From a checkpoint of a small transformer trained on Wikipedia: MLP 256 tanh GELU, 106M tokens.
Each number is 500 + 25 x the weight over its row's rms, rounded and kept within 0 to 999. Layers, rows and columns count from 0. Numbers have three digits each. The size before them is the row's rms in percent of the matrix's.

# up: layer 3 MLP up, 256x64, rms 0.285, rows 51-97, columns 0-63
# down: layer 3 MLP down (transposed), 256x64, rms 0.0559, rows 51-96, columns 0-63
up51 093:520548506521537519533494497503473470470530498528520508482495445493467479511480522554490516496490506529456515493481499464493495529506553483439475514510520454481479510490499481517490460506510519
down51 100:497492499539469513501518492468503515492492519488493557461483516505507523493525504514504528478468487525539509514514545464531470489468501542496435489459484523495494528497492527443496479522477456
up52 106:510555512484457533479529468495511475484522517472487489497511518502506504478466449456503543510535518467480494466498515476504502489542497476482490524524564530496474497480546515493503513477495539
down52 119:493439486497503439491506516524529473526489486514476511499532534523505473507483509480521472520489488468481531518526433507475469514505487511489500567502471535473507512518491490497464544486501483
up53 124:508506525528506522465471501460451526533494505526562505498497522535524491505506493449493516471508500481508521469469479486505552523510489477488470510474528500554485471489486487458496550501485494
down53 145:512479466513540476481506536495481507576522480523468513499490505478484497509498518446506505504519486512490475496531499498508505482523520508495488529480473503484498455491488468546455573478462515
up54 093:520533528448527538486533511506504527490509531499497534504511489511546471521489530523495516500480500506549523546465538444486489497510489493500474486512512455493477521486463454463479473487509499
down54 085:487473501500536477475522499501507519505470512479478480523448500538542494513531500490520463435501485486475504472482484524471510496497453534503523512470496546532540452534522507475517491507483472
up55 094:491499478469511498545474521507502472472528508514475513457478532499519506495510501482486478495484538497486499489484518545504487518540466496486548500548525534434503513488530502565526518463501513
down55 085:514488550495496480503521483526481503491525464517520516517490544500519525497513514504535498494468504471504504524493510476494512547503491557551502489469464510508449481516454482492460575497498505
up56 103:517506490515532512466470463506515484463553468474511510525476542518477523485490446470508487489545508513484433497495552512507510479518461485488501516509524508496535525511482489494488505521544527
down56 090:484490459558515516518508512480519540445477512457538490504477507523513473509506507521494508473483531485523524517472516501509530437531463525493520491561505521491505486492465505469508530485488490
up57 107:477558504489493488507501476495497497472505511547486526516434453461462481510486506512529487480558488513508502516536482482504514488529519536495473498476483486515477520547521493438518501496477502
down57 103:531484498493492463509554499507515473504453507472494470476549513491523472482505543501531521525471483481458489497471506518489489492474511473472538537534509511479513502492441528544463530492503503
up58 089:500457484463501456509464519537484533502487515523494504549515465500451530523501530524475443524483492502492488501492506457513539494524476496472505515541502509483541478500488477544484492457513504
down58 087:528545507470469513493495504489457474518511506511502544506516514469524463508545479519440527513497530475488532508489482543520492504485522485532470485493526533450462518485494488522521470459485512
up59 104:514480470477519495491500509496518508498548496503512488479539498506431513535514491486520502502492483484457472495513476508446575486540496501495507496483536481476498462544506466532487548488512510
down59 091:518502484470484555474501527480471503520506498468475498509509512512484464461499434514516531540489546519516503475481507463532431470512489504492479478487490496508530509472514533474537481497515481
up60 102:479481449505519496513503498513525470544530497476472501462497516514496500542485549463480477515512531485483500482504512503497570477546521510529488478475529475542506487469471482485511501542509463
down60 105:518492506516503512515502501537527478534509527498447552490501460474446500481466518494478491496502502521464455503478477459486508538482456510534521485524519479507483536517494507507466560489517502
up61 104:507509498488512526503469457471509465500504511514472537558509484499472454470499498482528485505529477542466504496533492521507502466534517499486481467526508464491556523477500468545504483509519547
down61 110:530472518485479500512487456496538513471470501473515518517484508532512479487566514465537472522515548490468503535479495529467506501486487487538510517512512487517451468488467505484473532482535470
up62 115:492541464450504523501489513515507512470542484482494508474552498511486538545524489492500527485495508513461521468488494503536518470507493496461459500464535481520448498511542535525486536512492483
down62 121:469523541521486509521529486485482461502497463538482493456477517483454512494529448511493503525513458514561468470497511471461513467519527479513511486501493530529514489500464481513473519517529505
up63 105:512506493479505525486506516468539501482502503529499490478497502490476524536508467508487485480493543563493507479497509524495531527536503498445495468512473488452497510495552427539487518471484523
down63 107:443497526515451502528488549512478501530502500480480517496488519496507515464501460487518481512473508540488485498440533505474502515492506509519486472529520491521498547480480495462514487526515572
up64 095:485492493524519484522499495465489489476476548501458500502508519508534485470478488466515476521505537517531515539484488508542475497505553498479479444536467529440513503522480534537501498501531495
down64 100:514447509532457470490492469528526481514503486486515477506517531516500535510495480510475487462544522539485510521480498487542459523508500483506497522451469564549523511511509462483490512501495483
up65 122:502463530504504515475503497537472506514466531519502502490505484526488544526502435425513565476491457493493494499508512475468486474524498477514507500524515527486542495484489482471504539493519492
down65 133:492453556484505472534503496485478507520513535475508485505470509503515520525491524428509521492479516521481460506472527456526513495534498471564500490538526497471518492508503488473478524533496517
up66 107:460542513468512510516498467490486518514509499483485510510482523486539480435535498476537481480495529500502524481515481499502490536541537472505453506490499494475488493521585511503457500515503484
down66 094:501438487506498431517521451510521495530503480462516503489516524539493495498549503499552481501517513488515517518485505420492535504522509519486533489508485476526474476501474524495486510512495506
up67 132:487482511496456491525531535494511454475470554475516500510512524522550498499539503517494532506459508495482455509518543467500505463489502473458508535518504464531521478521491525461480512510492524
down67 151:520477527476453465522525510530483495480524532528509485468499494492474513505540510502503533530484501541483484527459530472496513523479511463485505490495484463559535490502481522475497456512557517
up68 103:502516570488520535525509480498524481470479514469519487524541490466511504497499514497535501535494449483495519475494518457533503461507470470446519478526499470470504503511518459489482516501528464
down68 101:507515502503516495524496468513495500495513539449533502428486516457487532550527512480526508494488516529469455535513474512520524529508473497469496501511487517475489514543518480504527495512544548
up69 115:498505449482483482549515497513522492514503511514467489491555472501510523501488565502526477489486465512471471518517464461501532472506519520499513456519552501516490495544511471520491542488487528
down69 114:461494492499491539489523482544477530488521491464477496496503491555487492532521486524487481449524487482529505491532486514516497517458476504519521493452508494548509466545487543478496540479506460
up70 106:513519485509485480499471507441539539516493526509507476512496502473494492515512483506545439554514470474534504513480476479477509495516510437451525513491485525538510470492526505528475518477500514
down70 106:444487502461487520478517510512516437476520482540513482490515496514495532524475508513482539494493504528488482517484537487479538508500548520480503430530500504497494486462466498442491487506518508
up71 058:521503491506481515490514504517498486495495464478512482502459489500470524484493519491544474481482456501541507464498513448499534546517454505466502462464454479502528527531507519500527524438516505
down71 069:495492526520506484472511490519491457506489561431505479525541541504533516480504497470451506510494513485523527477475491511466489487484513513463515495500529473451469488491518483564509500514496495
up72 105:523544512494523488501463471504500462510521495502483452544500519517495520523509480503507462436506488554516533527559454521465501516465508495488501510496494506467468491487511541533507518492498504
down72 105:542463563497477484560508483498526507505499497554517496527501517531466526489471475496543499506451472492502514538499495486513472538451482532487492493514503488463496482503497510456503522475485506
up73 093:518531516473473490470545482508480495488481480501486501565442486502471490535487568484495492477466520466504513480521480522518537484540472514495487521472511497492525537522529505464512511509518478
down73 113:512508505523531478451517461497496474488523524489516529531487503503482515485549456492512537512509465518510439510522523478486508533493516541536498540478494499531497518503505485467452487521557493
up74 116:525505491507464516502481519477465507460484476492462491495502533506491492542495460531485497509499519524500470511514519476500540537520465425535517505520460472496492523486470501505509521520531563
down74 117:515536514508479539510454515513536490504458482520506527493490534453503514469489528532473508511521503497438513545481462496481493487498538546501514497520506498475452492512511480504519509468475551
up75 090:484478484501516496518453499489482528504461488532512531470490517491529488491518457494545460508501471514486559527478469466475524497528512498541508489520468463493467542495554524518494517500517479
down75 078:479483510463467520467500489471545480492464497498480466521518540540495509482500472522459511514522527468505470494526478470493425523534504503447506454497487472536516524521508501502509501505499494
up76 088:487496457497511484524504528514529500482495516450530525476493546476520517520539495483522536481525478513486546486499502506507523462485478485548491482486453541524527477486495502511493466480482432
down76 087:497524488509436515554485525480479503521487526536489474474541512524514502529501492471475515489493486481483482461498516525499491489497543515526499445523530467557506523482543465481522502516518488
up77 083:550499477532511509504510445507456539471491511497513476530478530468511500509490488462506472491528490511497552516502477545515513493522493519503437488493475503533490546446498502519516506472468507
down77 089:501522449521491481507470499530479490477532513556527512496535485477496476499476464496461514523520542462521497541503488499495485527490510473496535512484522559482480465526542513486505513501446487
up78 085:489476503485534489530500485543506517520489527535473508467550507531482547484457539468543451439472497464492496495480491515500500536498505513491476506542510528495493495474514493479527514508491533
down78 088:502531528515445538473524516499452528508465463505476522481518472492491514489473514491527476487459499502491513470472510496468466526544500505527504475469539490502470512517546527491496555498470501
up79 109:511469568513550500455512509479526529537531525493470477527457485521487520513496488492527496485513505501496478489502521482490530474493508507528467422486478473525507516511532534473487498510522482
down79 111:535509451518551530547479472489493499522525516512494461486446506552476499531504500482517490471510537527505521491514511544504508542484511522517519505469512447498499509513499456480505490503518461
up80 116:452515479461548504532460504510516524452490545511475498472511486523472483492482509486507484520496510474470484530521542545489511507521478492471545515514518460496550509498469485497527468483522518
down80 113:541450486478514476483516511500480508495512489500534466476522477505466520496511509481498526614484519495446494514510509531507491547494515476502494468518489468478496499466498510496475495504504486
up81 112:503492481511485474478506564481503527511461492512542547464470456509465507537498507523498482516506499526514492507559530483512545507523452498495508532479515491535486479478507507466492522500455515
down81 100:476495508429483507550492517510512460509499516478494434495516537535515472502517489520494525503493445502496479446488502511479486483478495467483480507496493494546508501514486504524545470513538474
up82 114:498513506478538496569459494469530453510499508503487478489496493530490491515478501452488494481539517492494481475499489498455548494557466550519491478558492471528515487503513516497514487483501494
down82 110:479505526505514509469545472475515534516554489462500493520477505498558535475497519485505504525539522468458459507492498513497498559511466519510481484529522496514522463486506539491448486503498503
up83 108:534507494502482544508497529486522496516531531518574495485488490494525468533503518536490472490502468502534479515491550518461460528498526490480485512470503520510524508511443462467506470505472487
down83 104:507509491518514506506513497478499508479520509507472492455480511548515538505527431476498531518497529535500487480508510480482501476537514509480441446512502468507514491471533508516541534479553520
up84 086:493505470519482506516444477522527476471545536502532465494490478501544533504519504540482490476492526511512521472469520526502491516533492482495483471546519537488464522487544512506455463510496471
down84 090:487532544528504499488518462491486532466480488505473506481525493513469520507515508470514493486485478481465492492552521482490520445537490433525493537486516511486506542510522497483531553512466493
up85 100:425538503477484490529531536486493511459492493502518484474462514504461495476510455522473525500544514526523524533507511507544517477474498498458524504489503502518487505481495463499469547531483495
down85 102:516489488498547476474528480523466537549540464529541473499494512528492520512446495490512490533488471482489485444497492467508519480506522507467464471542506490510479491495512473514477511473503541
up86 099:504483503497466469478443536514539500506463523504522508552497506509490466523540506548556473478452492502495502481541501463498496473465514495507503518529506510485523489531524499507479480511523544
down86 100:508503443486474453510518489520456492568493529510484542479517500504513489490492481524519511528567505503528481519480494494524473517530549491475517536495488484512490499535504489534527511492461482
up87 090:470469532510477477463520501573481491555439510521527494506529457543478499507504532478500520477477481460510535534527509468488494472491501486533510504496509477499543506513501497486495500518510488
down87 090:525529520503507548517503451451493490490511504459481484499490485483497549495503483509512500510494482555546511494504528517484519518518485451511492484484490523500453472486494536444487525516443489
up88 082:484448465515499497484473512508518464470522452490477483464454529505447505516477525495527508524514504509525520515534493519557474527504487515501504550486494486508554496520487494485481486496535539
down88 084:506459492480521499507527541511494493465502517448527498510472459495489452538527507498488498525521471516530506481527503533531498498505485508506511550460509514425505475536532508509470502487531517
up89 085:494528520497484473509498514478488469513451510525468490475501522557467477518469528502526494502507487499455527489509526495514506448511504519483522508487470503525509538480463440505525526466474553
down89 086:484448495459551478490475517486486513476510472494486497522462514495503551527535451494467528513525529463512472525513472521516489520516493476530494450491507479516491513495516517490493452528542516
up90 100:502483510502491457456524487469520522501491466497481478487520502483493548529556463478476468483482494492542505489475497509533491505534519536466477457503497461532514500515493533557515537525507499
down90 104:504464506507513514506514479475512473511540487488493488486494462538512536507515438447518521483513441507526462501540475505459544500534500494495507494541499532505462519523513482471485490523529482
up91 094:495500516482506530515496440510525465498528488465493448501479526473481532488457505508478501487502523518494511467506466507472520506524547544520496534506522501537498486521524533422504489483500505
down91 095:530457454446487484514488432508522492525481504519552474500520487468470499496500512536510477511494521489488469487518460515489471489493538520479505522518509538525472496508489493503542514527527455
up92 096:489524517453524513519484523559491532488492509478488490522480503497505527507536469472491456534522467515499483469487468489539513470508512473524525473556495523478456490467496507498553494475474511
down92 106:499539510473506473568526524537516538526535497474456461512495532482526464502493519501470462506504509486490488503502516552506466486471510472463481467502503464505522462512485454511507508492496486
up93 114:537539528489520483469501487506501453490526531461505509496500475543486521494484500542494546513498477504499514506456496476492517512533519456495520474526563464486512501498477482483511485544452469
down93 110:518472489529511522462525481492515526541462473487493514490470487529479479506516514544520528564454488469516527466470535484477464515503505515498457485504480539521522533493474492484494475516469504
up94 088:471459557465526504512497466474493500514521529470497510484484515483516525499455494465521524483527534516492542521503497496564481444526482494493489494509523496490502496511534458486482461516515542
down94 098:563480518477507505493480525525515502476471519483488473465527435486497486545462471524511531482507520526494527487505433547496500472516502521483545527503507494501488479513526474531503486503499484
up95 113:517530540504494481508537450522477500550504500507468507542502496495510504527502507491496420507514470481472488460541508514468472482531517498502485457495498511493549521485508480544513525491526516
down95 106:494505506543514505466497479483474515460512491505523474496499525518540507488508510459524487459472481494449500506443501476488582540490465514493500488532511508491530509441502473504489496519507499
up96 107:513504532514526486494482528506470561535485523508510504463471465472529485473455501498487520520501511488503448512529498487472543539465514494507473480488512501533522507511501567483487535466491487
down96 101:498544491507449530565507490495557491459505514514533501485479480552531476515525525479460464498504507478510518475480489496516479478484451489498495502476499493518507454485514512543483511477498528
up97 110:520470467475508523468468519464525496520471512524500500487531534556499466529484474500494441538511530497501486503475504482513508522519534487472513518491483476495472517561503477472484493541462519